config = dict(
    norm='rmsnorm',
    attn_scale=0.177,
    lr=0.00665,
    lr_mult_up=0.861,
    schedule='wsd',
    decay_fraction=1.0,
    batch_tokens=8192,
    train_tokens=104600000,
)
Each number is 128 + 32 x the weight over the matrix's rms, rounded and kept within 0 to 255. Layers, rows and columns count from 0. Numbers have three digits each.

# layer 8 MLP down (transposed), 384x96, rms 0.11, rows 111-204, columns 48-95
142252113137064103139122133159198082058127095124094151123155124045156091163114125086077139149069133107104135092152180153135087149112135152111184
132177060140092112135137110160165136154091174150160049110146177163147121106118114104155109092128109168154138127113110144139187169117184126095137
141114176209131132161037161125138127100053143088118161071095134153153101163150143128136164199118062096117048090153114079150143073081192133090147
147120079126123096098145126122094101070189102142119159143147172157115167082163123143110134147127143102155151132149120150138105143104092183153081
218186131125117154145114193128165134136147162157145108179176141098114059148158119166076084120107054134109150123157163123093081189143131065114194
112087135173067156158128141119158154116124083203134141062107147159075180124110126129168116148129118081089114117116174147084085161114149110126134
115130111136106155130202100147092095117113160162135034100122114068147093110115132106116129156135122128119111160162113121105134106165175161073109
110138087113116125155188123131125181047088172185116132157144093140129127097142081184084165113083115157199093092130142130118120107098111129073120
142157119145158118135155129136119153137112164102114130090127136112110120073121169137143173163109122136184158105117197099174071123124166150143100
128109074157168058137169129132132119147138152112048130116097122080121160078119184118177173085196090137149166103124126150179156143131165146107204
166152187102131094116157170123095114168078137138148055136120127123050161123087151143079153154142134110117131150112159137100118143131100115113156
098155116170140150098122129209135140108095136132164139132164152124089084146115132159121097055152117121087105095174089106096138135121148073131144
118086134137118127178101148123116144094178089160165097069107120107136130191134144177159149157144162114107124117136133194068129103171103097107157
148140104102080125118090074163117086134135091146132175110118172147155119174126140144096114155120101150145096080149069098132117122104079117129156
090138158144162124154141087134141093172131115080164112130119102096119110161130159166169118133101156206150123132130132129159145131105142120171104
119124126135155091122133146117143093119091128117136104092144115109201076129094152154124087160075105103122125125153134128088110100090114108079137
119149133139156149128161138147176147144093157120111115129072143050120134169113121138129090135138166081070141099136143169176163103139184097139116
137137176116065113141124115115096149093158136115100039166114123118113147176127147172137136118116167093121121104097156100135091159158134140114061
068204203130159139133140071107125131143055201134153131164097118174087140166084145132136170130087086111112160125125135110138141096166150127119141
152100146125072062149142111094139116139084091109183073132086094139118183128104152170150116127155178201119132121143087121170154173104116103051158
137128141098173150141137105075136085106118120123140112116084119082118094099118157125129107119160114143151153090109171151117144136125179097101150
099142144131129111205092134124109058166129130128118124108134122164178161127048130094110086112124048113086078090127108109116141179176145122125118
107205152148093127108134150109093179116119237127069119133097121146109182093114113134116145126114066100110134072106129140121135140129122146118179
109124144152132071164163154135072069143151096145171132060147099075078139103169209055086199171136160158060159097152095081159080105171091100094076
101098131126162126087159084091124099165115161037129140111082100141144168126102101112145194127150124131133119119118139148157160134130105073111180
088131134139128112119162103147099137159130118157122160155101143050177130161123137144164155098107102145127132108140140076143147131129136150127146
126112147145136092130097146178147194102128181146105149045150067126070118131112084133139173044136103119133171089118150113163140135092110076182134
156134067116194138156137110120119139082117094123112151103159173113118149102118126129194163100135175151122192107164136089151097167161161121104016
131112067088148118104116155090117118113153108168112149110138141134116161088165136136097109124160140142159138161147131151114060150143099125092146
130113135110123173128143117142146153159095082223169072112106097118126110151049092129104149125164094200110173073135115119142161172157103088146095
118115124103119132108130107172112179186097152105145163129136125153123151199089094108172103065096144156117150103151133100141150163121187094117158
134156131149135118119120153172120091081151084123141167082112078115147171144130122191089144198091114127056143152118102181140093073149143130104116
154132086185107192143104104107091114084160075101128125117137123148144133149133141175185136151135151093111135157128168196118085173089168156140159
177156141152122134112100114093048130144193162141171181139126159157159151102120181146131102103150232160166180156083113089156120135151136133212109
156100105077108099101164071123151166200129115118151080143120149113135163106138126131098168129107157165123104181107121166154179116151128087175117
111115084105166134162161084118147074131152082070136149093125164148126110113216161075141108173119113138115145128115141158123103169113148100133120
089143138173154118152142077104146103188039178095103078123128090126153140189125134130131103100083169188145109142111116097131155128117181133110142
111121135106131104087137147130153157107083175159087109185128056107122096189104143161198107142149109073101142119122154101078106086160162155107125
099127158106104120122122111158121160150099113163158166159156150109117096208146121142151110094141117133098092137131093114149138125117124119082129
081168146172155101104147102124122092156102172115105132157124097125131112174105163143142142111107133155100116131123082117159143157086170117100103
136110055132135108150151092088113113104106143100109136102107099172096140150130128120198153087101153105112171132141133104186194131122128129132197
111170091107102115133111111193104116167083135091107125123111108118136128172111124108118123110097120185122121074134132078126178144138168105134159
158129154142074208135079123105125183106143124129117133095159138138116162237116129155148082163050065145107158082084136156101120128123166144100092
129126167127118159077137087155142143113148177178111180170127145150146128138154122119119135144174089131133144152134134117139155150163108140076089
142121098067111151100105099135167137054090185086158126101142189131124145097095169171169120215147185098150154132119135167212070112100175144141097
064111135145135142098119135102089088113092162124142173128115132114111149116084156126092118101169127143117130122079096100148171128155128167135139
099118105087141081184076111146175167150130124075103095148182151158093102054140147132075114174090135123119147085113185083184107132140190125143156
110142146130138109154117087077059169125054164125170107121147102091115147139120166162153132094137137146130131154140163102117166143113077086124152
074130123148143143170130094117100088148176084136161108092148176132150205181078148129152104132142126058172161183100139132126096135178159127114152
117112151116118124114143084185119162152114155117140124099101122175105170103071095167136139143126166088101148105101129134128147133128182154098126
104158107082216055139123134123155129090134097123129053113135109150086129166142088124138052128141086114115165155134137103145103134138134164130166
098130135126158146149132115160139077143089121128145078129121111122123104185057114139121128133130137122103100160158104118136147117124138104120109
152139117087102161116139112143066124170172140089163140059113183120116099141105128115154124134130112144101193145034091165176148114088170121092153
090170099157134105134133169121158083116158056105156161125107188104129128168153160132107170146105083155179099083115137141097124107059153109098161
147137109090151153109092119122147171118153090115076102103132149102156156114131133050153096100076127164106122112137058095082137103127091082137123
165131169137103124145167127145109133095101132156148077151132117178123138176158111161128137175100138141171075128190127200160104136123065136169106
104122160144135158146159079089139136099120183122173115130139147109124140010105079122140134138144148161150148040122154148167132136133085136143134
118129051166132123128159158147150150151083125112149196155138172115101107112151091115165115167027129104110131225128130090086118176140140138179079
122176074139140110120119098149095072094130109120147117229179064119139108221148152179132117116125177087131088131132134159180144153104148185125103
140114178194071093169068092091089095100160106110142168101123126090057106121138145066142133108149192105087120062108151126077089147142125059154087
158122130088178102085114110060126149088164078096123102104115117126086073031092077131096138157081142164172143143109067140109086081148138163109150
128161112156086115173133099115094118153157120091145150152121146219170151140170158150204140102121092145145148147137175166154069138192134140132089
087105148105140142099087097122151147180149161112120149160128084135132140118115091149124118108152115107087136107109127127093119084146150116144174
132149144116166097100132156061094122109110097147147134129143097143089118083149172088069116111178088123110105165107119154106087184181128157116172
169177148101141117154089137128116126154108122117118143087106116144130143090161094116100148170077099114130100118135095114164142069133110131094149
071149133120179090112097148163078162151092108152139120127170100159102125150158146135141114120121132087095136125131133114130093126171170135106142
112049116119162101116186116103083144064096109121090210122104133072100164089191178159113099151107148175124114090177179138104110198096144092105114
142153146128140121143163088113098172079156195126147106142122109108131119089139071162130175176119090082084164043090169120109115166109117069138160
111172113106143134145142078207147145147189143068060113186113126172153134057170173108180142123137116132201170067122080056123122123190148080095129
065127102138135134127119165153171113123146103161055164110128142145119134125112202135102118122100112139060118155156117105154140101143168173108143
094124183168075143106153131064121127100109133158180138153124141091105153159122143137106150102194139105107152180101159146100183069089103109123128
081114154135161086116129120100132095120074107121166141070102091096135168128128108107083105132047072080104133167166161208124077100115086077077158
129148096169150088178127161144135104140114081141101156142110147121120077176149124161178147125106095126146135066178105092133122137132157127133057
188157159064083124100188133116116113192101119118158096129141108135131126087124172111109083156117104119122166125084168174112108080134104113115155
119124113142132130145150137184136059117170117136192139110117154105125214151117122161163096124118108176116115118092103142119112178076098038146168
128110162107175134119132181152171140094078091152063148104145105060119139137100170065122133182180146153115229179147122137141221112146134154100114
109131151168137148192134072076117191119111157119157151076112103094153107099137090104127127121159120148134140108110074133107112142095095119140143
111166138150160191120068093171131138118074120074179167190107107163145131177132090098100115161157116170080095039141120170167138125097142105076128
196190124109071062125163118080152175124127093188069122078092108085102160166123111129136152102145128162103217147123165111124142100186095118161144
129126121086146098119193159155101143105131124163118157163080177107098121029103130119104156149157102109098151081161106164121075110089112173130156
189179134105138166096108114134154114130121162118189181113128102172119140106125079130070150163135103088129084147063087157136183127106133095114177
163124155163083145132103144102177146119147120157151123071129122146163125113110124143123126170138095132123159202117118157100110145103118104133145
108145123176101118122150148221097089098105144117159108103155096143138087098122130109129096112130129119113096160136141133092110165131207123092133
129148098093101162124144123167171087104112147112129127216133143156115112172139118161165143153095096136105158186134138128124147087118116075191153
091120126094108123146116157183116119125087144156121078122156072150092145146092144104130091115104156176146102089140095136139140209166156128100072
100115133175126106134119151104132177151134094110137111153060142148105112157074151159179149123191102154104115094104148162079115146124148120133163
098164151166066162137080119188146148146092192080132084114148117129138159167068158124148136100079122141152088176119115094163094123164119138128118
105104121160114167150123098139106123068140086131159137137186137098124150143139148133162118152092098145127160174146131134085090145080097132121117
137113057116088116136117164126129130150147118117097093124123121114149160076142148094106137080107126074087126145170124099122176124103157145061137
123190147132048083090113101183113115165120143130189144134158124138129115138131114190115146104121092097083103139155116126142111132125130093100144
116071126089186159109156149153087172099120120143089108159081120163076127184105104139145091108183182177108172106130096120093088163117130138084159
112097105175120147137090111122126101066154151106084102144153055080136153154069106101119131131103109111090157084110148112150112146086148134147105
147154112166148133152137110150095098120163138109120125140118155126130131141144140135178063125144118074192142147114104135148108113127133135132098
135181124136114140124144127121107136117107140146120117102157134098179130111137145074116119134167128089132131125155109157103145131115103155125132
# layer 8 MLP gate, 384x96, rms 0.206, rows 112-205, columns 48-95
147122158208124164160121175128140107106121097130137116153131124104123131139142135099172069146129138164155156128122132134138165143096081128144118
130135119122103175093121124081139134148124057151163201069179097148135091101145123166127122139145103104067148114134126104093133178158117154118129
137117143136099119145172136149161120128122114120151116104140132127172138152142161134111147118152134095122174136120150107110153151108104144143166
162148173110154160128120130154116179173139164120102145079204076129151067068093112108152100106117120134089134173106142166119131182120191118125144
176113154173145172080133241126097119190160084104134146090124155111166134118122118146071115120110172151128109150148129165149122182084182120083090
149143143146128063080143096126166104096142073105102114150147162095118142108161079101124099080118175124080172196167112096084159095139178081153145
104145174168107107075129106097143101171096059130121160090074108094173118091110069111138113137151129112149106104117136183175150125117158075112055
139152174142176142152138156117103098114075131116149123088075127106099166104168121102144181156158140097146139117128177157141115120095118159131164
147069099119078098135157137088121121197128052183127128083147106094108122116061161157124101072195081141108168162201081096129137110105207134120102
115057114138122164138113127086138090076161139114190110149137165082106058113225125150066134101133062103059173148148157117080215135152169187199136
092167124102132146119176141108176130090127129120136128167155159156102096148131121135140132089169143168163144103119164102120135112083113089127050
047135146185136163081133085151107192087149116179172158085071123060149100189157163097118131111091112097113103118144136114146092093133088099053113
104077177077143134157061106148100150140123083115137161117151083075183113152138133142100151126156113114044136067131126093135096179155108188202114
139116149112126138178102124174131145139138122131128123116135132136111185100151151108136143151153177121136103100146152119110113115166086148093134
109187148138160104113161176083123145104114128172148087132106127082167170126174130065061132162119149100129087090118126120078166109143110096120165
126190114131123091152149122160116118131167146096113150150138117176150122100184140129030141117167159108161118149118143138103097141133126163131114
086080208099069111103141143125169126127099123162045171133124226074125154087094104150108097094143185144074103172117109115113107099092152164155108
145094117161120112143182180113122145168149109129121164139101107119149064133176147139115142135150116116152093026132097104090106101128155125145142
145119088084109131163080159073186168122104096112131162163109148138189195094166128154086128180083141154112124146088124122071118136115126069178101
113162162121130147130136144157177138125101122173130116133080140086089103142127129108105149139085079151134078101134163111135119171112134142137142
035166129161092098146152127133126095122145121203155078065069105126108118160196170165096193134107163130113135091107152149154175092050091152155123
130189126146130166094174104175030117074158137132163140097160150159149145134215112082158174118170088121058071081091078178074132207168124121133127
104084125157131144074161161121174135126167112095151068157163177125115152195136188129122168082098132107115115089091176102117132147123182102080083
084090131107140113163075151104150104138069134163146153120124160175100146187078169129026131143093130064088162180109103149159140159101153157118190
168198135139158124141122189127099146120108109128119072169123105128148166115178082119112137104130150103135103085135117117156101134090085167156133
083156136141071128149096101116164134137096096216158140021202121216081127166085109112098120098145108152159185150091139153071107166109098094115161
114144147083087108102170165137119140138167150087169140126139132150089117144076089095137107091098073117169090124076134110051135121107135121102157
147083163152084113108106133172164140123135130112106132120101140144150135119175142084167156114123176145107125115134135124178188103141121148109130
143147113129090162101147065155197201128155087142146172121153086140149097103086155156111129160079058155069121053122142070155148150147140105155129
091090105125137149150165134083160125088135115159144150142097145129130111145148143145076140131152104087141144094155137155154133142095130151143096
131128132109127164128128096095181182161159103162135177154155138164058055133123163103114144120141176195170176085148131140142115155157106104138062
057107087107066165174123166127081116124046142163117101148128088200153132135184131117165177071122125146145087157188107145098045101144158126093170
078173099183136166129129133107086172127116123103058129113181100166151144141100132055083094141120170094142132125119086158125133145122129086157142
082118102147175148126147129142057158133118076109146135168148153073153101156147160130157094115149118145166183128099123095162154125148099159172146
127131125138103145103187124106179162137065158111112154106149139142115169166158132162087090111119082125078162130172098113127152106101133107085156
121120093156132132084102149106134140157149151128135114107125160124143112164112123115143145114116141137113127147130122146129130108133148123145108
163137081160169135157102165120152089109088174059096123103171197133153106120138040141068179083093100125179079113155154134138178133069142064117097
087151131154134153071117128115167125115058106175113162127107077183141142120184122128121183125101119147075077138157144109104134138126096142136135
130125117109147159130189150143176127133112125116101149141106134131166122158129110096067099135120092129133158110083113111125081138109084128154121
163059114156086163125090143071140151109164099088096192078127147175047118129103117187120119106159174095119207144129122149168101159133092142134149
101074144162166099123128124110131136125149146149136124146139128119157112096128130121117097123100097117094166180132117113117099110113127128143159
138174137131127107132114113149049119107097120127181147123107125184101114095155116103157068144127180136100102117188128112173067111128174153115171
121098103115133098078135107063096140134169131128089119133168128148090111153151105142085164225069119157171113175169134106143176114138131163105089
129208120086135052125150123095101095087154070120117182169073196097158108116133098113139125093109142163150137115120093141184144147115121088130135
081087180144109129165091111075072084122073103115152085127112124139115182148113130155077108097146133109093067167090085115197135118115095140164124
191114124148064124126136134159118077120096102087165161125112121109132176149202087102066132079086116084083128117119109163165107161076148098177145
092128192086105112154209039072083141123126107085104088118179081097164100133127115110145170066155111159105200174134160129104090140139134075176112
124136191096170126133104094093089136186141143086182128154134137118152136123165137115108099082164171151096096088140157098120109075132177072106108
126179120149138127131094107102148103127088107100144106111139130098106158095119155117128126114150128133124106082130140123159132103143106086083105
112108161135137126120055109057147133188163163095068155138127060116181126110135191058160155113141172129147162118187149194173088101130101141156095
154166110130149148131108148140119118081114142116142137125111149152167116098123138115102095168152124106115167098119134130096073098082056124132108
126179072162114115173179151110088110108111171106155118095153137124158145137157119133085139119119108090140107086129135107123099061142154153181132
125219193061135171093103140087124169177136109129135146132115138110130161091094153146110173165108127122164112114086121176072138132148190070163144
174125161157132039169113130084082126090171234109064131053122111119153182104146084170122132170154120107082086104132095064140078093111103134176127
131089151127185148128179094150133075097133149132124161160138108139119159162147136100098092108109133152177103160255109174137154163147056105152059
151169113098133133113107164087125131136205071123072099122125106144103101091156168102109135099111139100118109196179101097112148122105170138073097
111188149153151130084115008114140105198142153197125126119166105073145099153111108118115190147101131043107100144156151179163146046091147127174060
120127080107129111122122171078129141080113045207101156121164161114127104125141204146085136095034166101118123151097143044172139161176204122118144
120163182117053083117120112110117073151184080061088131156155130167091146126080158149098106106156104113133108044134108127092041122138137134137071
166145099137101100156058217113130090135151161126137162081116079121082145085147093141127172128143145107067155155090157135132068089106102065147131
133045137130143083137124206147173138117092163138181098102089191070165119127116087167094180147128156181153108096143097166122150084120181094138160
102135134167090146167068142146048097134140114122122148128089140128107155127127135081139097115167109175121114225155198080174149155149126059110133
096081181199141217110075138176086133107137141134089147153166129071122165151096176081097116123125154144102129099089094207173117124153146132129067
124095141082165096110141138164145113165138110159058216182160093104106086110161160140117111122042141080139190123117157166098107135134216219146126
097173140111082127076108153051145120176136097155191123095138061120061143130127110088155117118097128099119166088143161078092144092186134131090118
108186185151136039111119143081150059125145062114203167107109088128135149141186156082138158130035141086226070140147102115179038121053155114083209
130105054172140131122204128190167109121089164170087177138135131122117125114132135151095131124113084144095163124137140074054093153047153145137114
047120104131121164095145092139106107181096086092180059114117218174140082072129094123132123083114140092048118108122096121187071115142158123097058
166131135124164039123172122120129123113087164158079179121187143115101180149157118156057103174099115129135137140123163114196184156153068130150110
141201091089161122160086163121125120085154134115076176118122090156168168103126049083103186146094057158092164150102124109146153122147135099091104
147069060135122127075200126136136187079171146111130109088155178115093103149146142142149184106134125140068133086112101172124082118101156143098086
135148115130117128136116122092085048100142104102057118074120108125145134108069126043131144089098175120108100117139122103109160126097113118119073
148165118137106178125100150093152114097219088176114104119147119143146074128219085114148109111154076119115121176107097134107147167164204070186141
153161103164125087129190119096118137121105144099160088136142136152130094076142132080101139155115167146102166101162104126071150100104115108104128
161106139097148148144188119099168084130121178139072189137122149118103128098153083112096111083126094145199100141129035230071208111093157104150197
083119122094158097100130083171138127157140085222109160098194132135162118136142165130100118133133099104127144129129141108012105155142105137189134
151049116135124116068142135141148117112098127165177155142112132165167107091127130097124119167106110130150121162078178098091104153161154161100106
081143153134153151139177145106085125115140137153055098069136167037136083107143154060088149083138149090111124199095149174109141103121115076129117
100117136142086163099131187126125107103114101123104121137164158124152113091135114114080142154169110115115066135163129124155159149120120137134104
138079167116146136145223113143119129127172142149128164129118130188155145146178103089100110123114104178144118213133083149187219091082108141100146
172147129194098115184151128167113127121058145113149138074145085126182104151094097113103093073108117132130153160134136135088122131052099124072117
118117170134167152128132132145163116119120133125145076133103119147152098124106093103099137148146141172119108121170122125191072106123123118151126
132150121142113133188082121151129121133150096154118114183097165167127127068114143152129150174100092109179136135170165108123137135140097074127139
132137102110095105128150136085131090102084146128168137075084130170119057117109098111090135114112096105138165134098114141161126148089064160127098
064130142164152121173168155097065132094150110126123123128164131141076127092126115093120116148173149123149162101088116142102163063124141114130117
167182093108184117154123150086127105106105129075112123084144169155141108146122129092113111102143128136095115115121118132081150119119186124117110
131155130107137197113115121091094154117117122158150136153150122177164115160119133073153114133130177136151122145105107107128089144103130143200115
129161083112125139118122137138095124170152119132104139135098137103158149170131122093138100136157138160080147140125126101086140138098164109131132
199136122095170095136148145133183138109166170097176126134149157127112165108146149116143109118152152144114104090135149101137136122151109164120097
031142132178105124115082109092166125132165147140097114165094141079133169102093171153135194157130141178111128114082114193144052094146177170149176
123140066123089182135101155162197174128134146084151153135142077124091117165126178139138117078133156149140091060106101074139140078142111122170139
133100135126165128119152081115118147090103146132121120144147121143076100158149147096097152140054131082163143126126113134097101120117109092097104
151108127146097143113088142133087108120168147165153159157110132124130147101126138109180114142134111140102121100158155161089106121099132141103102
130159078122116130081148142134090147120111166102128113169123123114125104121090118132122108121194132152114119095126134115101114131119120126152187
# layer 8 MLP up, 384x96, rms 0.202, rows 112-205, columns 48-95
142129133148129123115181116158107097116135128087135115163100153181141170087140142095173076123084095137108082140155140144160113063125095099139164
084153137091131076187120180088124115165053120137101124077112136120149111120150123110112190133147185125168067119167187115134129071098161139089055
124125143165147131141105101086119108091155184117145103112119159092071085152053174119169141106129088158128092146173129112125152091163172102160111
131123108211109124119109095175132157112075129126153156114150121110172103104102155157118136117154126136104132196091168171111116132128138100111139
102164116150089127120084200121106118158151076197130099141076191131147138145092094197103128144135096154144144120088224159115109176132092128110112
140119086101161104158180120093140119155088084156115094129117156080069170136171206103122139124085106113141129240105143128172163124103153098178111
113100220064048119091101162126090096200090084165074152104116140163180104096096077120095160126101139159157102048130173183109127123129122128109069
161146170132148139122135158153155173118170195084153078077128130143116163139204109070162111111113152151128140141125157165124109143099132101092117
087094122140142162121167094066143075125099108179135151132161131073145161118172162131088156126172135157147123161183154134062099098149149121168143
124139107137188116184082068185127127173083084130127127093163163114115138096151153135068150095128102112099115212089144107156136157104104229164130
155100143164131151074086108172141126119123104134153153084090115112166105110124129109068157104136112090103141130156093134131120153100138130117193
130077072149157164077100112083149073153101084124138112187106148144140088137147141122111106115164159135112067170116191168135068113116119085085072
139130128129113131134124116100079138120152164114125142205083156131192153147100123114184073142190217076144135146103079130183198095145081083083127
116148124161096084087122086135131156145152112122137135149154128149119144073144136218158156166155163132126105191147151087131188154125124128091144
185142156109146075090101115151100092101117096129127100100167117123102155101222119090104070163115138144092099137112151097054164117082070111201124
139086103102108157125212097110153185118062118139142152071169115123182131105107081141154170116132136115093152068126146069145183180140097121136127
129152104116175138148149127085171132109153165111114111178118083148128081132196128105116105127116110120069162127144087202162115132134111102118125
100124126069161096124147141107115200079096185107131134095149150166112134088055133093122131116091121102133137184113098162167091168118114091101152
134115123120136148091180109199084114142156122223093118081184090126099090144142102066124119152156148115157139086153201075099083123121123171140165
107114185100086112090126124160151117132156111140123194134125126075149097122140143098173162105118111142154125092125124143098113204053117150122166
152122129148146155111048101189097089107131203084101158163186052169158124114088120106115147200163105115103131100119095109124132150133118159139159
142106148152128143132133137195113175142165103136091148158079174122068112133091119140139067169156138082145200119106108142154189155123111108069104
073121120135130139132094130170123133114135143145115087130111074014103081178156159098100111138151142139095149038137086082139201127143106164080126
087116168136122147124156154121141134095090150084123144087092113154116074113143078121147143144102103093151190077135102145146085152131136071133144
097140133161086133130179152133130104126097131092150161060134155102061090103101089122138113148182176129146133109130134119176212137132134111111139
121165086127137134087155112112145108091162088191116133135119142200083107121169130194126172134160113127146190137114145126129145156162138150105184
143117120166133132154145140113087115104131168093154109122127202062121115162117096174145182142132054135131186142140106200100103053138171135161201
152122125105110172134120097132134091139106147099112135113119089112100139170065088137113103132141130117137094128104144102149120116145158114116092
135041086182144158087138163126175106143154128151092171162106125118127112160142137113134162140124206124127168127100125109154114124138077129087181
175094136065165141123142158139091103111111123126144141138130099092133089127093123136060149119069108044135174117111101112156106118158123179160138
145124137116133140115108127152168121121120126202167134158157148177149148113201160176087101078176151168134166132101102115081104098171172132084163
150165147109125065122110156115095146060123091097135115166092112119124188139144154089136114046105086139149172158102133113163159167108099157114114
135179123153116149132132128118041126189135129148084180117130077132168122135102146082153099124182207124121132135105116177161170145098128113115086
132113125100078124116115080116117157122144099094083180214109096092126136115116118145095148164106167170125189126121119181158167096201146096143115
123158108148122163144149128158128132128094165171119145050194124165117185123152133130078096108136154133119153124169162127105114122111157118085096
095148131137139117117124149074106138100170126167137158099170124143134120068139124108136127062150077113119130131134097165128125098139117132119116
090071091117153114066091092138178078062145134088130140165144116093116057134096083150202138108152096139086091176163158090080114089087145154105085
148087133160089097196079168119112142134142139120151088150170195098129094137103135157143136118145139076144163101123094124136149076086100074065133
150122113112122145152180133091090112090109127103102093115147138143179129147139135134095126120151108069127158124120127129125069147120088121132148
110130097155141116155109069128171130159106133133174093168173090090127138137093130171096143115104118100172164113090114127118145129130152115115143
142121121140144148103153193125123136108188106147162143141090137157172121149113149124111117111122119096129157169089084158124072104136083125145085
129169134148134138127139145164143096143190177151072143127118128048145170169102117161127166087105077152160141108052138161061111108115063100100109
087103163194095162148198125151135118149150162142219132094112121119120132090128097118100129093187094172149152119069080127133152113146178128062141
070214148126109214104121141161155102077127112122105145120116134164075086136164154128135167106098155135159136156159135060135148120092167108166104
126098149161190124160204098160127126145101125120109170119111117132136107109143098079069150162090145153113151128137180148088159107080117106103136
101166140076165177062167116106112172157174137108111105077110114095114089136062125109127124136153090084222143078106119128137146103147152189147116
133095129109247158109114120117131102097077183126124135117057128134181100178149084115145120142104133120110138117163091107122116096135172112098118
111183063173118112117119175146156135106097139111136109110131194128134070149131080144148133117112090169111127132079129180148138129128121117156167
126132119151106106098112132162109143111115121140110113149124153134112094068119153120088176165148145130153129114157164104119161088106100156129112
089088125174122158131111196074153081162142094122135068036116143118166085137120144128170120097183070158129113143184139114109135162123144107132117
198133125139173144149139159158132097111078084157122124174067123118141117154117154071099080120130075114111203126088160079150068091111103109131139
142156162047134133097099174083137126145130114095091156112121188134201106176097102093089084138152084147112108133144118119149188216096115152162085
165175145109173158130115103143102135030107140169122163103108203167128164065112115133134135126096162150110177118094094107128146107132138143100126
100168141164132091221218089098147088135104105148147083175133074151098104145127106134067166172064107101090133075129157201179113143043139102160122
120110124143150085155125136113130182092163089144110118107077148129104102118108121113089149151201115067040182034074143068097137090062143118121089
177181150095124188165135141122144126132144123149118132122112124156136155034128150089171110092137081121104133154162168133173070130098142145065132
083150188162107102139150151106134048150161142081116117102157132106115159151114075136135133155169079080063103111099070083138171154105095144131122
100131173147163132120099078188142180055119157168122192108162146109103050149117122125100128173098101124179098129103124127113089121162104130149137
130255042154153185120172164182149076154155076111204112131106055187145137096104164197086157112060167127143127154085127109124169161150123155152151
097122073118152137179127143134147133100133149115079151134127163202102183077098058123097199093135076069068121179151144137113105083067066156070154
161129206120094107103156110112121150133128182173093102121118140161067099132110101159150151105100135129132112063079088104096107181125150075157133
154182143125124135148091135085110125125128102168149116097133132071140143071155113132132123125085141170125072118127145165109148080093089161146116
094111178136135090117141189153134145108116143084125152132118101114152117182117187136151105145133143198153137120133090134135146171134147192148091
111146101086095155090104157155136080185119072155119092142162085206110168069173159168134098112097089098106174093077138064134112147161124152196150
090108120140196136233140118150137123127158150149074149111113156102142072127146092131121121098163152072146124118128115144144121127044114113167155
144159101134074128153150133108185134071146055116186154190182084140119127111136125035126180124092156160241109101091159153080100143085150132114191
133147091153146101095173142142191142067124112133097129168114152142086116133128095168134123139111113181146155128117160149130158145060155127190182
162115109096063177171161182077100134093105098151198082070155171129135179109157154161150135174126056137102059157148097161170112162158170080129079
068087146134058084171129027142133129102071140142135150097149132153108106106126174057063125047084152098146148137164136184108073186099128154114101
206114097094144166147193086119124173186139127128074151155140137158153141095158104105118145094113153110130132087136091090126104123134154099109216
121159121138134152091105097177124155117211118070131140192160155158084153099089103134133104180112171093088069118055103145128117118082186145150108
169110130159144130090172160167131192100073160081177131118101120145089086105166124147119143167159035098130112141105182150157093147134116082096136
142128122130126176140106127135209161121109119178115122110108171180141104067111109151149149146135130079172092138078187120138114064109161139128132
120145143158091204155119152150135150075147082123155171125136185155120174132107115163173105142104100140060165179130153094113081134151145139146106
142104108100174070184114146114073135138157098208184135119140163103098105141155138106098140107185166170119167109153078139144072151143106072108119
131125110129090090119138108131173123115102071162134112118114194101206121133161126087100126135148140123106177118180104176074162076059155127137143
145099150175153147118097093097181134168123134134116168163172079150118153116142107117055098078127180116076147097128092166105119124108152079145162
118125112123094163082138124172139114145096141192094124106101096157127042109139159115117152091129150138093106177127090141098148059118127178147106
105164184149154114121076165157156075121090114104130176102164133128137146144127133097140085118122119100155110176135117108155102114133132100101140
152137096151166108234144135135170135093181056089129099092099113152189143109114099145113134132129128140169098137104128151047081086206097102126097
118133186130152133156063095126097105156177170128084164126098087086106126125132160137102135177125106121172117149141087139113134149064153111092140
122134085088126125117155147085107144112170163103149194127073129106151120142142176150108106117166128130076192137098103119061140115112110160127119
202062106131169134102065088148121182149128124143109110147167123068152150128071128129077190149168139136106108136117085147114144088070160164096106
118093137154158144100100120102143129085102109080093106138132133143161118161120128089146156065126138093114114099143144111137168143139120127169095
181127119167141158113102114125148175081160119133115147136064091110141151130172133138145181073112147163114140090159133103127131214119117175186120
127160145133084162111136099093099130085167201153124114083127129098127109124153145123147123109191081111142120092148151139165111134155084131164112
118089127168142178142115119130178138123169147107160080139179122081139142130150155174129112151132172139086135113095156093118182161164080157129057
143101124111174144138140105190130124140154114152116105112166158079105131187111157150119131102131149127150155121096114117139176155083181130128099
072125101138132179152093121084065147137141036140036147099122099116154086129137125132137123167126116099150156173109095151131090133095116131162154
206146190166044144164131141135149143125142142182140092091153098108130142136156131076136143127073097091099108154177100121145157061113121085139094
143184105135093083122166163129104130078134171137080094099135089135143088120155071099097116136174129127153111126136061106096145125093114137181106
062168134157102159118125129110100162154120118107140106129102131138125119124148126132165138158180170166051134177133120110091170159126170142136124
127114102078069159127209108098101076149093107131175116157141115133130150147100098121073086134131103118090168084158159160146093153083091160146110
124057150115123126064144185147109135122162143114151130155112115106131056160153163097143109103091156135119126077080125146102151154137133145129170